config.yaml
d_model: 128
n_head: 4
head_dim: 32
vocab_size: 7048
rope_fraction: 1.0
tie_embeddings: true
parallel_block: false
init_std_o: 0.011
lr_mult_o: 1.26
grad_clip: 2.0
warmup_steps: 200
final_lr_fraction: 0.05
train_tokens: 109700000
Each number is 128 + 24 x the weight over its row's rms, rounded and kept within 0 to 255. Layers, rows and columns count from 0. The size above them is the row's rms in percent of the matrix's.

# layer 4 attention output (transposed), 128x128, rms 0.121, rows 90-95, columns 0-127
size [ 96  91  96  95  99  92]
[[102 159 114 106 131 168  99 158 149  98  95 124  83 138 145 121 142 137 145 152 135 127 135 120 133 128 126 113 172 114 137  85 109 111  93 103 163 100 130 118 140 136 131 180 132 157  96 107 120 106 139 145 117 114 118 165 138 113  98 147 130  97 137 174 128 124 137 102 111  69 145 154 111 114 114 158 129 171 130 151 111 113 161 101 148 136 158 110 127 137 119 124 150 123 109 121 115 131 120  92 171 140 147 147 170  78 105 145 109  87 124 118 125 116 100 142 124 117  68 195 145 149 100 120 145 171 154 119]
 [126  77 116 156 131  92 116 134 105 131  82 141 153 141 111 139  93 124 120 166 100 104  86 127 131 147 132 163 116 118 102 127 163  98 129 113 119  77 130 147  90 103 134 168 104  81 126 125 147 175 157  98 120 111 125 144 183 115 106 167  81 121 110  97 109 150 122 165 126 142 125 186 114 109  90 109 110 184 106 121 137 108 136 112 151 143 148 137 153 118  82 156 116 108 142 132 143  89  97 134 166 113 114  94 109 137 125 106 108 130 158 144 129 124 130 115 152 146 112 152 131 147 101 136 124 121 104 114]
 [121 140 123 154 122 128  83 120 139 106 131 125  78 143 114 117 148 152 107 102 118 125 137 139 167 141 137 135 163 134 186  88  83 119 160 127 139 151 100  69 183 126 129 135 103  75 133 174 130 153 110  97  95 108 151  87 101 122 132 141 118  85 144 121 123 139 184 111 124 107 141 114 150 165 133 149 155 161 139 130 134  87 149 140 138 134  96 123 132 112 171 135 140 140 104 132 122 103 140  86 163 109 134 149  81 155 154 101 156 156 151 131 130 115 143 125 144 149 126 172 142 123 139 117 127 151 151 149]
 [126 105 157  95 175 169 108 133 121 103 165 118  83 117 161 107 119 159  76 104 110 109 149 162  87 181 110 123 111 176 122 149 146 143 135 148 124 155 137 146 130 118  98 144 156 122 113 106 119 152 148  79 143 178 102 181 126 166 136 130 117 165 147 162 143 143 140 113 116 100 130 150  96 106 114 127 130 116 146 124 160 146 151 111 143 101 138 114 130  86 135 107 141 154 131 136 154 111 136 101 195 124 138 154 134  99 125 154 108 140 136 132 111 126 130 135 157 167 149 134 108 114  95 128 139 167 103 130]
 [183 125 101 129 128 156 138 107  96 146  90 118 127 148 101 139 136 129 104 121 155 157 107  82 127 118 149  92 141  92 143 159 120 147 149 127 143 172 157  82  68 140 129 118 130 134 124 154 119 158 148 140 142 105 146 117 137 148 104 123 100 142 122 141 106  94  90 117 111 127  86 153 111 170 107 133 173 153 121 133 128 123 158 110 114 123 128 135 143 129 140 155 114 137 116 146 104 134 109  82  82 141 112 154 173 159 128 182 125 168 126  92 140  77 147 149 180 141 159 135 119 122 109 146 123 167 132 107]
 [132 103 123  85 141 139 166  88 132 171 132 122 150 137 116 124 134 115 162 120 133  98 119 126 111 132 144 160 144 128 171 119  91 128  93  99 126 108  93  93  93 143 153 147 152 121 108 140 144  91 169 133 140 126 114 138 141 149 147 172 135  90 103 120 108 144 126  93 116 133 123 131 137  74 155 185 136 169  81 124 155 145 157 124 155 153 163 153 133 170 104 115 119  98 132 160 139 101 129 122 119 134  98 108  84 185 133 140  93 113  99 118 147 137 184 110 120  96 151 112 137 150 114 130 126 134 128  92]]
# layer 4 attention value, 128x128, rms 0.14, rows 91-95, columns 0-127
size [ 98 108 101 112  97]
[[137 120 154 137 147 100 108 139  95 143 108 146 167  92 141 129  71 114 107  96 137 130  99 151 119 155 140 172 106 130 125 119 137  76 189 114 100 130 114 127 104  81 119 141  86 112 128  86 147 130 140 105 127 129 136 122 162 115 136 102 150 139 138  85 108 161 147 132 108 151 118 151 150  88 129 129 135 190 109  94 156  93 182 126 165 146 113 137 146 107  80 147  99 109 138 128 137 113  98 149 139  97 125 115 129 173 133 116 154 130 103 142 146 156 136 136 158 141 134 175 119 150 152 143 114 104 137 133]
 [110 119 132 130 120 169  90 135 158 117 137  95  64 167 125 163 152 163 120 117 106  97 133 119 134 157 141 175 157 105 170  89 136 154 123 121 127 154 111 130 136  91 148 122  97  87 133 171 118 156 127  88 120 126 173 142 141 152 140 171 135 150 151 154 128 142 127  77 131 103 122 125 107 166 139 139 123 150 103 181 127  79 165 147 166 128 123 130 121 148 113 132 146 146 147 126 116  99 145 107 123 128 159 127  79 139 118 130 132 131 158 108 132 102  92 171 157 156  98 130 130 129 139 117 106 139 137  91]
 [159 114 148  85 142 132  93 127 115 119 128  84 124 115 129 104 133 173 135 142 102 104 112 144 118 197 134 128 147 147 114 162 144 134 177 139 133 136 107 145 154 100 131 172 158 113 122 118 157 151 144  93 149 166  97 174 121 173 115 129  92 115 164 120 146 145 153 123 149  80 167 150 124 114 123 149 163 115 175 102 141 154 135 108 130 127 146 133  83 100 138 125 151 118  91 134 150 120 149 110 152  97 174 127 156 102 129  87 113 139 174 136  86 118 141 131 133 162 145 117 103 125 107 101 136 134 117 132]
 [156  85 109 147 162 157 114 122 153 140 138 155  86 149  79 159 156 105 121 102 110  89 122  64 143 135 119 155 162 123 133 140 120 116 112 122 157 118 129  72  87 155 133 124 133 135 136 140 164 120 150 119 146 145 157 107 120 137 111 122 124 105 130 117  86 116 113 178  73 133 112 149 124 159 107 114 183 161 132 117 140 111 131  99 127 109 123 154 109 120 127 180 114 149 110 118 131 108 132 105 109 153 110 119 155 105  88 128 130 133 119 101 150  97 134 111 184 134 148 150 124 113  97 144 133 184 141 104]
 [ 80 125  89 126 120  98 182 121  96 161 124  98 107 127 131 109 163 111 158 120 125 100 113 133 116 148 105 167 172 130 137 140 112  98 124 124 116 106  72  92  75 130 154 158 127 126 117 119 122 103 131 132  76 130 126 104 152 154 126 191 127  91 113 154  98 132 115 133 139  97 139 120 121  82 141 131 159 167 113 116 112 125 115 127 126 155 125 128 159 132  84 126 136  96 165 137 152 118 149 108 113 127 110 121 127 177 155 124 106  85 133 144 138 169 183 130 116 113 143 132 107 130 127 159 141  99 167 128]]
# layer 4 attention query, 128x128, rms 0.0917, rows 96-117, columns 0-127
size [ 49  57  51  63  70  70  79  96  91  98  90  96  93  87  86  88  46  55  59  63  68  76]
[[149 113  93 111 121  86 118 138 113 119 122 172 119 112 134 170 129 129 139 176 116 122 125 115 176  89  85  87 122 124 187 108 136 162 120 125 117 116  82 122 148 155  79 140 121 117 142 146 104 125 135 121 140 127 107 139 147 113 147 104 102 100 154 133 119 142 102 130 142 137  75 162  86 155 151  99 170 120 124 116 161 133 134  85 152 147 169 165 128 132 115 131  90 138 161  91 133 108 124 134 146 103 147 146 107 174 123 147 115 128 151  95 124 184 115 122 114 138 174 133 141  95 124 149 103 108 137 139]
 [117 133 139 154 117 105 160 127 129 156 163 123 146 135 116 126 136 113 119 131 158 146 106 117  83 107  96  91 140 154 101 137 122 117 168 168 106 117 101 139 161 144 162 123 132 108 111 139 131 150 140 156 152 113 122 128 126 155 106 159 107 164 171  97 126 139 169 107  97 181 142  95  60 110 115 123 124 159  90 153 140 170 135 113 146 153 150 108 138 151 139 111  97  91 127 121 119 123 133 167 140 145  79  99 144 114  89 131 120 158 162 139 130 153 114  79 177 124 132 114 167 127 141 151 131 100 155 103]
 [133  97  85 116 153  97 128 165 137  95 121 132 135  91 136 137 134 132 150 196 114 141 134 119  85 119 149 146  93 149 107 108  91 106 122 125 111  79 144  93 134 134 123 167 138 112 175 102 155 104 141  98 119 122 136 112 147  94 163 134 117 137 155 151  92  96 124  65 125 121 101 144 135  97 147 147 187 142 146 127 127 108 120 129 139 155 140 112  96 109 100 152 151 125 137 106 108  99 124 118 119  83 112  98 115 128 175 147  99 119 120 103 148 110 146 118 134 137 169 101 104 124 117 105 131  83 160 158]
 [150 115 122 129 107  92 124 120 168  91 150 162 100 111  93 160 164 107 135 110 174 116 144 147  86 156 155 161 151 143 133 164 108  96 126 142 124 127 136 150 146 149 122 165 122 138 150 118 133 139 125 116 117 141 123 131 167 114 120 139 107 102 145 122  89 152 127 115 110 164 104 128 102 106 154 150 164  78 158 156 139 102 128 148  98 144 169 146 144  79 127 147  90 103 115 150 138 134 100 140 158 104 127  98 142 136 155 117 132 161 126 123 144 136 141 136 160 132 138 104 119  91 102 155 167 102 203 170]
 [141 116 116 110 145 120 120 135 191 142 138 113 141 104 148 146 156 157  96 150 161 134  85 142  78 118 141 113 121 146  94 168 118 104 130 165 117 111 147 109 128 103 140 140 156 101 128 104 177 135 130 116 111 112  97 129 151 133 157 170 100 151 128 158 111 116 177 133  93 143 137 143 122 103  95 131  95 114 151 147 123 149 120 119 162  77 143 123 115 122 116 111 131 137 174 101 145 136 111 102 165  99 145 141 161 172 126 167  84  83 131 133 147 170 175 128 153  98 143 130 104 107 136 113 139 138 165 138]
 [123  90  90 140 119 161 140 118 102  76 120 173 122 157 136  98 128 136 150 104 108  95 142 127 151 138 147 116  93 136 176 112 107  85 148 121 125 104 113 131 105 123 120 118 120 160 160 128 127  84 131 118  99 158 138 110 102 142 126 112 125  87 118 128  92 147 134  91 142 132 102 143 150 120 172 125 127 123 129 152 159 138 154 105 104 153 127 127 137 163 126 177 127 150 110 162  93 132 102 132 180 145 101  86 108 104 178  82 137 116 112 104 101 129 124 150 140 104 126 145 122 125 101 117 151  94 201 121]
 [115  89 128 141 128 119 100 183 154 170 116 117 115  98 135 120 122 116 117 140 108 161 155 169 152 153  97 119 107 112 170 132 173 146 143 123  77 163  95 126 122 105 106 119 111 133 117 121  93 117 141 130 124  94 140 138 122 145 136 148  95 140 104 162 120 117 149  88 100 126 159 102 127 128 118 158  91 113 142 128 111 149 129 130 133 144  93 148 160 104 123  84  75  82 149  94 161 138 159 113 109 144 120 150 161 143  90 145  97 153 142 146 185 171 154 122 106 122 152 120 113 164 145 143 133 160 136 111]
 [ 94 119 163  81 110 168 129  81 121 117 159 128 115 131 138 114 125 114 101 119 155 117 114 141 167 165 145 125 163 154 130 134 131 180 128 109 102 144 119 146 134 126 108  67 163 147 138 144 135 135 131 125 150 160 119 137 128 174 132 124 115 152 133 157 175 159 104 155 104 101  95 154 124 116 119 156 143 108 156 143 112 105  97 152 126  82 156 151 106 134  86 112 145 147  96  95 154 163 141 177 108 117 148 112 100 120 133 140 172  76 133 137 136 114 152  93 119 115 149 128 104 127 165  93 148 158 116 134]
 [112 138  64 108 112 105 163  59 125 151 129 167 136 139 108 148 145 124 107 143 107 135 111 136 114 108 103 146  97 100 117  92 110 124  92 134 216  97 120  98 169 127 151  98 128 107 128 142  83 152 154 160 121 125 144 113 120 123 146 135 129  60 127 140 100 156 141 112 146 146 151 125 140 129 112 121 129 147 143 123 103 143 147 145 133 119 162 142 140 121 179 116 122 163 133 107 117 125 138 128 110 130 149  99 141 102 155 118 118 139  74  71 138  98 141 135  94 130 143 125 130 130 119 130 112 147  85 153]
 [131 128 111  79 129 123 146 132 152 133 148 161 133 117 132  86 144 164 136  83 138  97 118 153  91 111 110 143 123 132 114 127 144 123 173 110 100 100 134 155 127 162 138 109  95  90 147 139 175 109 110 102  91 141 156  78 125 132 116 130 133 101 106 158 125 118 137 114  97 150 129  84 130 106 156 108 132  82 170 136 139 134 129 115 128 137 142 151 140  98 150 143 133 129 130  93 135  92 107 136 144 140 111 114 127 136 124 133 126 102 139 141 104 195 181 114 143  66 144 173 136 101 104 101 118  78 168 151]
 [116 148 159 179 154 124 132 129 146  84 142 109 145 128 103 140 137  87 124  95  94 158 116 119 150 165 152 155 128 108 149 130 118 148 145 142 135 129 129 118 120 168 164 114 156 125 141 144 116 146 134 138 139 171 102 104 119 134 165 164 154 117  93 170 128 142 133 108  98 141 116 172 167 100 119 115 120 105 114 138 140 119 130 120 163 109 146 102  94 105 114 116 162 169 161  95 138 168 111 161 144  60 141 103 124  99 147 116 174 131 118 118 148 117 136 112 126 166 124 143 139 119 179  71  87 126 131 118]
 [139 114 114 139  91 141 161  94 161 123 126 103 149  91 128 120 141 112 151 114 122 147 115 116 168 136 152 127 137  94 114 106 129 141  60 151 213  83 128 154 130 134 130  98 133 105 118 180 104 172 127 145 121 154 126 127  80 141 144 145 172 106 123 145 103 148  88 154 118 184 135 108 141 119 124 142  99 148 146 118 101 129 107 110 116 110 151 109  94 131 142 139 143 146 164  97 140 150 162 142 116 122 126 118 161 120 121 153 177 109 137 110 128 129 135 107 126  96 108 100 116 109 106 169 113  88 138 135]
 [103 139 132 196 102 140 151  90 107 130 112 111 124 129 118 140 147 131 153 110 130 116 106 130 157 161 105 144 108 115 108 107 112 138 114 108 148 123 112 177 121 139 156 119 100 143 103 111 135 135 135 122 141 160  83 131 109 156 155 153 116 171 135  99 104 161 112 114 109 149  97  88 142 141 135 128 157 129 113 188 137 118 137 103 107  92 160 105 120 116  88 101 181 145 131 119 123 166 102 137 119 127  92 109 107 115 113 132 177 164 113 141 138  87  74  89 168 130 105 125 152 133 161 177 120 135 153 134]
 [130 110 115 101 157 147 160 144 129 124 110 145 143 137 121 152 132 139 118 142 102 154 149 138 117 102 109 128 162 144 101 199 129 148 140 113 151 130 120 147 135 136  64 150 132 131 138 169 135 130  95 124 152 137 153 122 140 110 119 134  77 109 132 130 145 138  96 162 116 124  82 141 106 148 145 119 148 137 127 151 143 150 121 113  74 124 135 103 117 168 137 167  99 113 125 119 183 167 121  67  70 166 108  90 120 144 132  97 104 155 137 125 123 119 148 114 131 122  82 121 137  90  70 147 100 147 123 127]
 [132  91 108  96 111 156 115 162 104 163 107 115 157 119 150 126 151  78 145 139 121 153 134 157 118 144  90 111 114  98 124  87 115  94 166 134 119 106  79  95 175 130 109 184 118  93 147 130 114 128 158 118 118 101 150  72 106  79 131 121  80 120 140 147  74 150 128  98 128 107 135 104 112 122 135 142 138 159 179 143 111 131 153 155 137 173  81 124 167 140 173 122 116 111 126 130 121 108 149 123 119 148 122 138 133 122 149 129 122 127 122 133 145 139 121 144  96 111 155  86 120 151 142 119 105  99 128 116]
 [135 117 128  89 136 144 172 118 158 160 143 124 110 139 116 126 140 171 106 150 158  95 126  94  95  74 117 114 131 142  83 137 148 165 114  87 162 153 146 145 128 105 116 138 153 120 153 130 156 139 128 127 104 134 124 146 159 103 123 111 174 119 141 149 157 123 136 138  85 116 129 159 122 136 102 143 100 109 130 120 177 140 114 136 140 116 137 123 146 157 164 116 118 156  88 130 148 113 143 116 113 175 141  75 129 136 132 105  83 117 146 112 107 160 152 103 115 105 149 142  66 104 107  73 121 164 131 171]
 [125 137 126  52 115 140 116 126  71 174 117 113  86 153 130 101 139 110 124 130  91 183 125 117 138 156 109 105 119 135 151 158 130 134 174 134 133 119 156 137 148 115 156 121 142 142 112 156 136 167 135 104  97 121 160 134  87 135 108 140 177 167 126 159 109 113 128 122 166 163 139 165 163 107 188 138 118 153 127 127 125 176 148 131  81 109 133 119 131 133 139  87 110 142 140 122 123 139 124 132 156 140 126 148 104 178 132 117 141 157 139 143 129 113 135 159 134 156 180 160 116 119 157 126 106 151 124 119]
 [113 152 112 110 123 136  92 116 161 191 130 140 100 116 136 160  85 150  86 159 120 115 107 113 124 131 138 110 162 110 138 145 115 114 149 140 114  95 151 150 147 154 128 139 137 113 136 111 155 143 129 101 132  85 108 148 174  77 125 151  94 124 157  97 120 137 164 131 109 149 157 101 140 123 117  82 112  82 141 106 126 143 132 119 136  89 148 156 124  94 153 162 156 146 134 138  88 102 132 166 141 133 138 152 109 147 108 127 135 109 158 128 172 143 146 117 112 119 183 146 112 129 127 112 199  85 124 144]
 [126 152 111 123 111 133 103 110 115 104 104  98 106 144 129 143 121 129 120 126 176  88 122  99 150 151 165 143 146 114 140 105 134 157 131 160 116 145 114 143 113 151 118 139 105 153 121 122 110 116 132 154 128 125 144 185 122  87 106 130  96 108 165 103 127 126 142 139 175  86 143 129 137 122 171 131 204 123 135 112 120 102 135 166 107 174 178 102 115 112  88 147 128 157 127  95 103 135 148 119 129 135 134 141 112  98 147 128 113 148 132  95 110 136 124 139 120 176 168 104  89 160 165 101 126 103 184 167]
 [107 157 142 109 135 166 118  99 106 161 113 118 138  86 118 149 155  80 132 131 154 174 131 116 153 166 126 129 133 143 176 104 112 115 127 139 177 148 133 129 153 114 130  95 135 151 161  83 119 148 147 105 124 137 139 150 132 104 122 162 155 153 105 100 146 152 118 171 151 121 164 106 122 125  91 141  99 115 107 129 123  86 111 119 128  89 140 163  84 107 111  88 101 166 111  83 128 142 130  91 153 131 124 152 120 159 162 110 115 128  83  99 145 136 106 118 125 161 116 114 122 150 121 138  69 135  89 129]
 [127 144 144 147 113 111  90 136 105 116 131 112 137 111 155 138 120 165 129 146  96 118 152 178 168 123 164 148 135 102 117 149 126 179  90 150 159 120 161 157 110  81 121 133 168 112 110 145 123 122 175 136 122  92 163 130 137 128 159 121 154 135  97 113 194 127 109 136 131  91 138 155 134 170 103 107 105 125 135 123  98  85 137 125 137 132 153 118 120 145 113 174 113  92 144 120 175 137 116  96 113  73 126 134 132 141 126 140 110 108 144 145 127 154 153 132 109 130  89 139 149 135 147 142 136 163  60 106]
 [133 129 116 109 133 137 106 134 157 153 182 133 152 100 101 160 168 121 116 155 183 133 117  81 102 106  72 112 113 149  86 156 103 140 145 136 140 120 165  96 132 135 146 108  82 143  88  95 150 136 115 153 125 159  82  90 107 155 155 154 110 156 125 161  85 131 182 111 103 148 126 109 130  80 125 149 138 113 133 133 123 132 148 131 149 112 151 148 119  57 154  81 115 130 144 117 113 121 145 134 143 136 133 135 150 124  96 119 133 126 131 132 114 160 163 119 136 147 125 157 147 100 112 140 115 123 159 136]]
# layer 4 attention key, 128x128, rms 0.0959, rows 96-116, columns 0-127
size [ 45  56  52  65  61  78  93  98  99 104  81  99  75  96  77  85  42  57  48  59  83]
[[158 122 121 136 139 140 149 123 138 158 137 153 143 126 141 139 113 111 127 113 142 113 163 138 153 170 176  88 153 132 132 114 137 149 139 150 129 118  91 130 105 112 172 173 123 127 179 106 111 121 117 150 139 189 101 200 107 176 125 105 161 136 108 128 143  97 134 130 134  96 123 136 152 159 133 114 162 122 109 111 101 108 177 158 117 129 137 142 137 109 133 153 171 108 134 158 135 102 130 132 147 103 120 138 189 130 131 100 103 126  88 114  86 150 150 166 117 104 146 168  93 107 111 107 105 113 132 139]
 [133 141  87 141 134 115 137  89 114  83 122 135 144 125 146 144 102  76  99 158  81 156 150  90 140  86 136 126  94 126 128 118  86  96 126 113  96 142 140 137 118 139 141  84 137 103 116 116 130 127 152 110 137 111 112 125  99 144 129 125 139 193 150  96 140 129 117 145 151 120 113 163 162 127 103 173 111 129 141 129 146 131 123 147 144 125 126 121  93 101 128 161 139 144 111 120 171 166 116 146 108 112 125  92 156 118 118 104 122  87 173 145 131 142 157 104 151  92 175 134 149  98 126  77 156  91 126  77]
 [132 155 143  95 150 124 101 186 171 118 120 115 116 120 124 111 146 124 129 116 149 129 107 186 148 125  86 107 158 129 103  89 116 114 134  92 131 139 100  81 119 118 106 116 117  83 141 103 118 144  94 166 161 188 104 123 144 139 137  96 165 148  93 188 103 106 124 104  97 105 132 104 142 142 147 134  82  85 129 142 148 122 104 138 145 127 156 102 169 149 107 139 158 140 122  60 123 119 120 139  97 129 152 132 135  97 138 136 113  98 116 125 126 137 128 151 144 153  94 148 127 121 141 156 124 123 100 118]
 [135 154 155  90 165 181 123 113 157 109 125 121 121 168 122 155  94 103 116  64  98 126 130 145 126 163 147 143 140 144 115 122 110 149 123 115 157 113  96  83 102 129 195 126 101 110 157 111 109 108 115 131 155  93 110 186 130 156 147  85 113 138 148 163 118 153 129 132 135 103 136 141 167 154 132 174 132 109 115 182 111 128 123  88 157 127 135 132 138 128 120 152 136  71 116 107 159 114 135 121 133 135 124 115 122 138 115  99 141 102 116 122 114 137 100 144  77 120 109 121 125 148 143 146 133 169 105 159]
 [ 81  98 123 132 131 108 136 151 121 112 122 132 122  63  85  99 107  98 161 149 130 136 114 113  84 115  93 154 122 111 164 145 109  92 171 147 142 182 130 112  89 152 114  86 138  93 135 130 161 157 155 161 108 138 120 142 144 143  86 117 127 139 120 138 118 104 125  97 120 136 171 142 123 124 148 173 183 143 124 115 100  93  93 178 141 135 143 139 130 126 157 103 118 130 154 118 135 136 127 144 122 169  94 125 108 118  87 110 122 154 106 140 122 103 123 130 129 159 144 146 133 169  88 123 102 120 132  93]
 [115 131 169 126 106 165 107 139 143 161 144 138 130  85 116 148 131 126 146 123 128 119 118 145 159 141  60 148 146 138 103 134 187 107 102 101 178 151  98 160  84 127 149  99 148 143 166 107  75 188 131 146 122 124 116 119 107 125  95 118 132 178 128 139 103 161 126 127 156 147 153 127 126 121 116 120 108  92  95 149 145 131 133 102 128 135 147 135 151 182 115 145 122 139 134 119 109 111 146 158  92 133 131 109 131 132 139 103 114  93 100 127 144 127 100 103  86 111 117 124  90 163 146 106  71 139 119 126]
 [221 129 117 145 123 122 114 106 100 104 135 130 104 138 142 114 155 118 139 134 168 129 133 132 123 118 168 118 113 141 114  98  85 150  96 138  94 135 137 131 138 164 146 134 110  94 115 129 131  80  99  82 102 155 145 102 158 140 139 129 135  77 123 131  91 104 104  95 133 133  63 118 113 146 139 101 111 148 122 138 134 194 135 106  86 143  97 109 134 132 167 138 137 105 125 174 135 138  91 132 122 137 127 127 128 138 145 132 136 158 142 119 122 135 113 156 155 102 132 150 122  90 122 135 181 120 170 103]
 [139 104 135  94  79 137 134  70  90 128 113 140 180 135 169 103 154 177 134 140 153 111 140 131 128 160 137 127  69 130 131 158  90 107 126 122 155  90 141 165 140  97  77 142 131 121 119 113 152 111 129 112 132 129 141  67 124 106 110 144 152 114  88 110 145 145 107 169 150 144  77 122 105 103 102 131 129 130 132 121 143 130 125 112 120 133 140 128 136 155 128 148 101 137 145 115 103  86 111 147  86 114 115  90  97 139 174 148 142 150 144 136 133 139 145  94 117 125 144 122  89 106 155  89 134 123 170 117]
 [110 128 110 121 138 126 150 119 130 166 142 120 163 115 163 128 114 140 104 118 109 121 132 126 112 145 137 190 172 116 126 147 159 134 180 112 177 160 132 120 116  85 145 129 142 136  96 105 114 152 131 189 127 165 145 151 127 147  96  97 149 181 103  97 148 110 117 162 126 116 170 119 151  68 130 132 136 145 130 163 153 103 132 176 132 131 171 131 114  94 141 135  98 162 137 122 112 104 123  99 108 123 117  86 108  90 107 134 144 162 142 110 112 107 142 143 107 105  98 122 154 153 128 140 133 138  87 161]
 [130 119 138 149 111 101 120 152 148 124 159 157 114 130 123 189 146 130 107 138 118 135 110  98  89 100 125  94 123 135  74 136  74 113 157 149 152 181 138 121 107  79 143 170  92 121 140  78 189 139 128 130 157 151 102 142 141 110 139 137 108 152 178  90 133  96  64 153 113 119 138 105 131 102 137 113  80 136 124 138 151 127  88 127  97 126 146 120 123 142 140 136 131 119 147 127 100 108 130 145 119 111 131 103 132 133 160 162 130 116 157 119 142 143 145 114 147 113 135  80 158 125 109 149 147 110 128  92]
 [164 143 170  94 106 165 149 155 123  92 138 138 136 110 164 101 172 154 122 111 139 132 118 136 160 101 131 149 151 123 116 163  81  99 129 140 107 106 130  96  99 106 179 124  92  91  94 133 152 104 143 169 109 140 123  76 160  84 139  95 134 117 132 131 132 140 102 151 128 170 150 168 149 119 126  72 109 118 128 128 120 118  97 117 155 126 119 126 131 111  99 123 150 130 137 139 144 119 150 154 125  93 130 142 141 154 129 165 144  83 158 125 134 134 115 141 114  56 143 110 146 137  94 136 142 124 128  86]
 [158 121 118 123 111 119 134 125 108 118 101 101 131 102 156 112 134 147 151 177  89  59 117 149 121 160 119 153 163 139 131 156 124  83 153 130 131 193 144 136  85 102 125 129 138 114 123 122 103 171 124 124  87 144 151 113 133 108 129  72 119 150 144 135 134 128 120 163 153 147 133 133 158  61  90 138 129 135 102 109 141 177 118 138 153 115 117 113 136 160 124 153 130 164 164 101 118 136 153 147  85 112 124 151  88 146 163 139 123  94 145  96 102 154  92 139 106  95 120 113 135 104 131 128 123 122 141 115]
 [145 104 133 136 110 157 107 142 136  68 100 141 179 111 127 131 111 130 103 112  71 139 120 161 138 134 144 103 112 119 103 122 167 121 137 163 136 109 185 153 131 138 134 158 131 160 100 113 127 146 169  96 102 116 144 119 143 117 157 130  76 120 134 125 145 125 103 151 104 136 124 146 111 115 101  87 160  89 178 136 150  93 158  77 152 126 131 114 138 120 126 136 122  77 111 159  91 155  88  95 171 130 106 114 151 138 123  88 144 112 124 135 126 131 103 103 153  99  82 135 144 126 129 147 142 142 153 140]
 [103 121 145 118 145 116 151 105 133 131 152 113  81 106 131 133  98  93 132 163 113 139 110 130 128 151 120 176 107 126 155 141 149 149 114 149 117  93 100 180 148 103  99 130 105 169 134 110 126 117  87  96 133 143 142 123 143 169 177 104 116 179 130  95 157 159 130 175 139 138 162 127 135 117 111 131 109 138 130  81 110  83 126 124  87 127 129 117 129 139 154 131 124 166 168 150 147 144  77 144  90 150 106 110  63 119 120 146 129 112 105 149 121  83 114 135 128 133 114 103 115 125 117 112 173 146 145 154]
 [122 120 130 133  92 102 126 109 125 150 149 144 150 131  57 113 111 118 132 114 182 136 123 126 120 121 159 110  98 132 177 140 126 113 132 144 171 154 157 140 161  92 137 166  81 119  96  97  99 124 139 113 167 115 138 154 131 151 132 134  79 118 157 175 140 118 113 119  91 154 132 140 137 121 146 172 140 119 121 176  98 108 118 121  71 193 155 136 110  91 139 151 118  80 116 104 154 127 148 157 105 117 127 123 160 132 132 116 140 137 100 141 144 144  77 147 129 153 117 105 142 122 123 145 125 113 109 123]
 [143 178  92 101 146 111 164 100 111 157 152 106 112 123 171  83 127 130 121 183 163  95 114 136 117 166 116 162 145 135 108 101 144 100 137 154 137 138 148 151 113 112  80 112 141 131 158 119 138 146 144 162 125 142 129 130 158 106 116  64 156 125 129  88 124 142 154 119 123 113 141 117 116 100  85 158 154 143 112  96 169 139 142 185 134  91 138 144 109 141  92 139 104 166 136 110 107 109 139 100 132 127 119 111 122 117 116 144 114 151 100  94 117 105 173 104 122 136 136 109  87 130 151  90 127 129  97 149]
 [100 111 140 152 101  87 143  99 149 115  79 160  95 155 158 110 130 109  87 135 131 125 145 176 143 146 110 139  94 123 175 137 156 176 144 108 119  98 129 133 128 148 180 124 121 125 130  99 119  86 106 108 163 136 136 160 129 157 107 130 102 146  96 151 108  93  76 127 129 125 151 130 151 135 147 111 127 106 175 149  91 141 130 120 102 136 153 143  76 136 164 142 123 145 116 139 126 123 162 116 124 142 121 114 173 107  76 125 120 122 131 161 130 128 147 184 138 151 113 171 125 113 134 135 107  88 149 129]
 [144 145 126 119 155 156 129 158 131 103 105 135 124 158 149 114 145 140  82 102 142  82 114 148 114 144 145  93  90 173  74  96 143 141 118 123  99  82 111 124 106 149 133 132 174 105 131 146 145  98 113 114 158 159 130 135 103 133 153 133  94 188 110 119 127 155 144 113 131 106 117 152 146 122 141 116 139  81 141  79 116  72 136 111 182  91 170 109 114 155 165 155 121  82  91 127 146 130 131 126 133  98  87 138 145 139 133 125 133 111 102 127 144 118 102 155 145 121 117 116 116 119 131 110  92 154 142 153]
 [142 144 148 102 108 174 131 198 137 126 114 134 140 162 149 172 113 127  98 103 130  99 134 175 138 116 117 108 143 106 130 106 190 156 103 141 105  76  84 119 116 107 152 107 133 116 131 174 105 105 101 137 142  91 129 173 151 105 126  83 137 154 121 175 103 168 126 121 109 125 161 133 133 153 139 114 143 112  88 146 109 163 114  98 133 125 132 122 148 146 129 146 175 127  94 129 144 108 143 130 168 117 135 141 141 108 152 138 158 137 151  96 116 129 146 162 132 112 106 131 157 119 155 133 168 135  95 122]
 [123 132 139 115 110  95 117  98  83 155 120 146 147  94 145 118 128 129 137 187 134 128 117  83  89  78 163 151 150 130 137 147  94 103 167 148 119 117 153 154 113 159 111 132 117 146 124 116 120 105 156 169 106 159 151 104 161 153 119 112 126  93 164 106 120  82 161 142 168 128 153 126 122 120 132 169 115  92 122  77 136 150 100 165 105 166 125 141 130 147 106 102 150 156 168 152 114 119 128  95 136  96 115 140 127 143 137 116 159 132 124 154 125  75  89  85 139 104 159 120 102 117 112 121 125 120 118 117]
 [151 155  77 130 127 145 159 101 100 140 126 127 127 130 129  74 158 136 121 164 136 153 128 151 112 103 159 133 110 145 148 132  59 137 130 118 112 122 145 124 162 151 101 137 125 106 108 160 141  98 130  77 100 128 150  83 121 127 143 134 137  65 128  90 118 131 165  84 129 127 111 129 119 133 151 112 130 166 127  85 138 147 101 148 108 142  92 140 167 127 111 101  91 119 109 162 137 163  96 114 154 118 119 140 121 146 142 174 122 152 137 104 114 132 163 142 184  99 161 146 127 111 109 124 158 131 170 123]]